config.toml
num_hidden_layers = 14
hidden_size = 192
num_attention_heads = 6
num_key_value_heads = 6
head_dim = 32
intermediate_size = 512
vocab_size = 6801
hidden_act = "swiglu"
norm = "rmsnorm"
norm_place = "pre"
norm_eps = 1e-06
positions = "rope"
rope_theta = 10800.0
rope_fraction = 1.0
qk_norm = false
attn_scale = 0.177
bias = "all"
tie_word_embeddings = false
parallel_block = false
init = "normal"
init_std_qkv = 0.0349
init_std_o = 0.0066
init_std_up = 0.0349
init_std_down = 0.00404
optimizer = "adamw"
learning_rate = 0.00213
beta1 = 0.9
beta2 = 0.99
weight_decay = 0.11
lr_head = 0.00468
max_grad_norm = 1.0
warmup_steps = 212
schedule = "wsd"
decay_fraction = 0.718
decay_shape = "linear"
final_lr_fraction = 0.0
batch_tokens = 32768
max_seq_len = 128
doc_mask = false
z_loss = 1e-05
train_tokens = 266600000
max_steps = 8136
dataset = "wikipedia_en"
Each number is 50 + 10 x the weight over its row's rms, rounded and kept within 0 to 99. Layers, rows and columns count from 0. The size before them is the row's rms in percent of the matrix's.

# layer 10 MLP up, 512x192, rms 0.0747, rows 505-511, columns 0-95
096:40 51 69 63 25 33 54 63 69 66 57 27 42 53 76 74 37 69 31 53 46 53 55 51 51 54 49 63 56 46 28 40 59 54 65 44 54 46 61 39 51 53 53 69 65 48 54 61 46 47 60 58 52 44 42 54 37 52 54 54 53 34 50 57 48 60 34 41 66 54 49 59 61 37 47 47 40 50 59 49 53 58 41 42 37 40 56 45 64 53 46 60 51 41 19 50
094:67 38 52 67 43 47 61 64 44 46 47 42 43 48 64 55 52 58 50 41 51 51 44 59 67 72 52 45 59 67 49 60 43 47 42 51 67 57 52 43 53 49 36 51 70 53 48 66 43 24 34 69 32 48 32 50 65 53 49 60 33 45 41 43 46 31 54 61 78 40 63 23 44 41 50 55 56 57 48 42 53 49 58 53 53 62 43 48 54 49 53 50 43 49 40 42
101:56 38 51 45 22 57 71 58 54 47 51 50 50 53 59 44 33 55 45 52 47 48 47 61 58 55 43 49 66 53 40 66 67 50 65 54 81 51 35 50 61 55 37 46 44 53 60 53 45 64 42 44 44 54 56 58 49 47 51 47 53 42 45 39 41 76 62 42 43 59 45 63 65 50 55 66 49 41 39 53 48 63 45 41 55 58 62 64 41 53 58 52 62 24 47 48
097:49 50 52 44 57 41 70 47 38 49 57 57 45 52 55 59 53 46 49 59 51 64 43 58 44 44 53 55 54 48 54 48 59 48 52 62 64 68 46 42 69 43 40 15 47 58 44 46 38 45 43 53 41 72 62 63 47 34 47 42 48 56 37 55 52 30 59 50 46 56 60 23 62 57 42 61 49 62 42 50 49 44 48 42 51 48 56 48 54 76 42 58 28 47 63 47
098:45 46 67 43 61 55 46 43 60 58 38 72 50 66 36 57 43 54 48 34 48 42 42 63 60 47 47 50 53 60 38 44 63 46 29 50 49 55 36 57 67 54 41 61 46 57 62 45 54 30 63 71 32 46 42 53 51 65 30 38 46 43 49 70 65 54 39 53 38 50 55 57 54 50 29 63 44 44 47 56 56 52 47 58 46 60 68 46 52 42 59 71 54 46 53 48
096:71 56 50 36 59 46 59 42 63 34 55 41 49 42 41 47 53 50 57 54 62 53 52 66 33 59 44 46 52 48 62 54 46 78 54 61 32 49 54 36 70 40 55 53 49 66 40 39 48 45 26 46 46 50 45 42 43 64 37 68 53 52 86 42 45 46 62 48 65 43 49 62 45 47 47 59 53 45 70 52 49 47 55 75 44 60 38 55 52 48 48 50 52 68 57 43
097:70 79 40 59 53 61 41 23 53 61 59 48 63 57 73 55 45 47 40 51 49 52 45 28 60 39 61 35 31 57 47 27 44 48 40 47 50 40 65 47 50 35 49 57 77 23 53 37 50 47 45 54 61 66 39 53 47 47 44 31 34 50 55 56 38 57 49 46 59 51 60 37 55 52 63 43 45 55 45 51 58 45 47 50 56 63 59 41 29 36 56 42 53 64 55 36
# layer 10 MLP down (transposed), 512x192, rms 0.0733, rows 505-511, columns 0-95
096:50 39 48 52 55 39 59 51 50 35 55 63 41 53 41 50 65 67 48 55 68 60 49 54 56 57 63 40 56 58 78 35 40 49 39 51 62 50 45 18 60 59 49 43 41 44 54 62 59 50 57 50 63 46 58 46 45 33 49 55 64 68 55 58 40 41 54 56 51 57 39 49 50 56 69 27 43 43 53 59 45 43 51 70 58 52 65 65 34 59 32 31 51 49 55 52
095:58 30 34 39 35 22 71 54 51 62 57 47 27 65 50 51 52 48 56 55 45 48 52 63 56 49 50 45 54 62 51 43 41 49 61 49 46 51 54 44 26 53 45 58 59 50 27 51 47 53 45 37 46 40 56 59 42 30 45 41 65 45 47 45 59 59 57 53 49 47 49 45 48 70 41 53 42 58 57 62 47 60 48 39 47 43 57 57 66 58 69 48 65 40 79 48
102:40 46 50 50 60 61 47 56 67 47 40 40 60 34 47 54 29 50 60 47 38 48 38 48 71 46 56 52 36 44 52 67 52 57 40 43 38 51 50 58 55 37 52 60 30 48 71 57 56 53 46 58 51 44 48 39 52 56 73 58 59 55 52 53 47 42 49 48 41 43 49 52 36 55 38 56 54 40 47 35 46 58 61 39 46 54 45 49 62 49 47 50 40 66 48 60
096:51 67 67 64 50 54 50 44 69 46 57 69 48 39 67 58 40 42 42 48 47 37 53 54 46 43 42 56 55 62 33 63 53 54 52 63 58 52 57 41 35 47 64 48 52 51 57 45 57 52 46 31 45 33 48 51 51 66 47 40 66 50 53 46 44 57 59 38 48 41 42 64 52 33 58 36 37 49 53 62 51 61 57 56 49 40 59 45 40 26 60 36 50 42 34 49
100:58 43 46 70 50 64 56 37 46 45 56 51 53 48 54 41 48 48 52 53 49 29 55 57 41 48 55 52 43 53 65 60 56 61 55 30 46 55 74 40 55 63 55 47 67 40 38 44 62 58 35 43 50 59 56 38 40 57 66 40 50 51 60 44 69 46 68 42 51 44 36 42 41 44 53 79 75 42 60 68 44 59 66 65 43 56 51 50 33 49 60 29 51 53 60 50
097:54 43 58 53 43 32 55 48 63 65 45 46 51 56 44 46 47 62 56 46 49 51 29 45 28 51 48 52 60 45 42 36 57 46 59 38 59 43 56 41 53 31 46 70 52 52 33 68 46 41 59 55 56 34 48 53 50 39 54 51 58 54 43 45 53 41 63 26 32 39 32 29 59 38 43 54 59 44 48 64 58 59 66 39 65 38 47 50 65 48 47 46 37 42 45 62
096:36 45 64 52 56 61 60 69 35 74 43 66 55 43 56 51 45 34 56 47 51 56 39 47 50 42 58 60 73 39 52 61 52 67 37 42 50 54 62 45 57 46 39 50 45 53 45 51 58 64 48 60 49 36 57 51 58 59 53 49 50 54 42 31 54 46 49 52 51 58 49 55 49 54 58 45 61 53 39 42 39 39 40 62 47 51 45 45 52 61 39 49 49 53 44 58
# layer 10 MLP gate, 512x192, rms 0.0764, rows 506-511, columns 0-95
100:56 42 67 54 64 52 53 48 65 46 67 56 66 60 74 48 66 51 54 48 40 60 44 49 39 57 35 36 55 44 41 50 41 56 41 54 59 54 53 52 56 53 46 55 52 59 61 39 46 58 56 38 32 55 44 45 52 29 35 52 55 47 54 45 63 45 51 62 59 70 48 58 41 48 57 44 28 42 47 46 55 61 39 45 50 64 56 59 53 43 42 57 43 44 34 28
101:43 62 59 44 46 54 50 50 47 39 52 61 57 40 61 60 44 47 40 41 48 56 33 50 64 46 59 39 32 45 46 62 54 41 41 53 62 47 63 56 48 29 46 55 32 35 59 48 48 59 33 46 41 45 54 59 56 66 62 52 40 63 53 44 53 48 57 39 44 56 55 52 66 71 53 41 48 64 52 44 57 58 59 39 60 59 48 53 76 60 49 55 58 44 33 41
103:57 74 59 43 55 44 33 56 48 58 51 44 62 40 41 43 47 35 56 44 55 42 50 54 54 77 49 30 63 56 40 52 59 59 44 57 41 53 43 37 52 62 48 51 60 54 33 53 52 58 39 61 65 59 58 63 51 48 42 46 45 50 46 54 33 62 44 66 58 44 43 48 53 58 77 55 52 48 41 48 56 46 31 50 40 46 45 57 59 47 49 31 62 45 41 43
098:55 34 62 35 64 53 40 48 48 56 44 34 62 46 45 53 52 54 53 42 49 42 30 54 59 40 48 39 52 49 58 57 54 37 61 39 72 51 41 54 49 66 61 57 53 54 53 49 54 38 39 44 59 46 29 49 44 51 41 51 46 61 38 52 39 65 52 61 50 72 54 48 59 61 72 54 36 44 45 44 36 49 49 60 54 48 43 47 55 53 62 44 60 53 39 55
094:48 43 50 42 53 57 51 48 57 45 57 36 60 47 57 49 39 48 38 55 63 60 55 51 61 51 58 49 22 42 64 37 48 65 55 44 42 57 50 46 43 57 52 60 47 58 53 72 49 37 63 30 45 50 31 63 54 44 56 53 63 42 61 42 32 29 56 45 56 57 44 46 69 54 57 47 43 52 57 51 52 52 27 36 30 50 52 63 47 58 35 41 53 50 36 55
101:46 63 37 49 55 43 64 45 60 64 55 59 59 63 58 60 42 65 48 33 48 67 45 45 56 53 40 52 50 51 50 49 51 58 51 52 64 60 68 49 64 52 31 32 59 62 35 50 47 65 44 43 44 63 42 60 52 53 56 46 49 57 67 41 45 35 39 45 46 54 31 40 46 51 71 35 36 27 49 54 43 54 55 46 42 63 22 43 42 45 47 51 50 38 44 43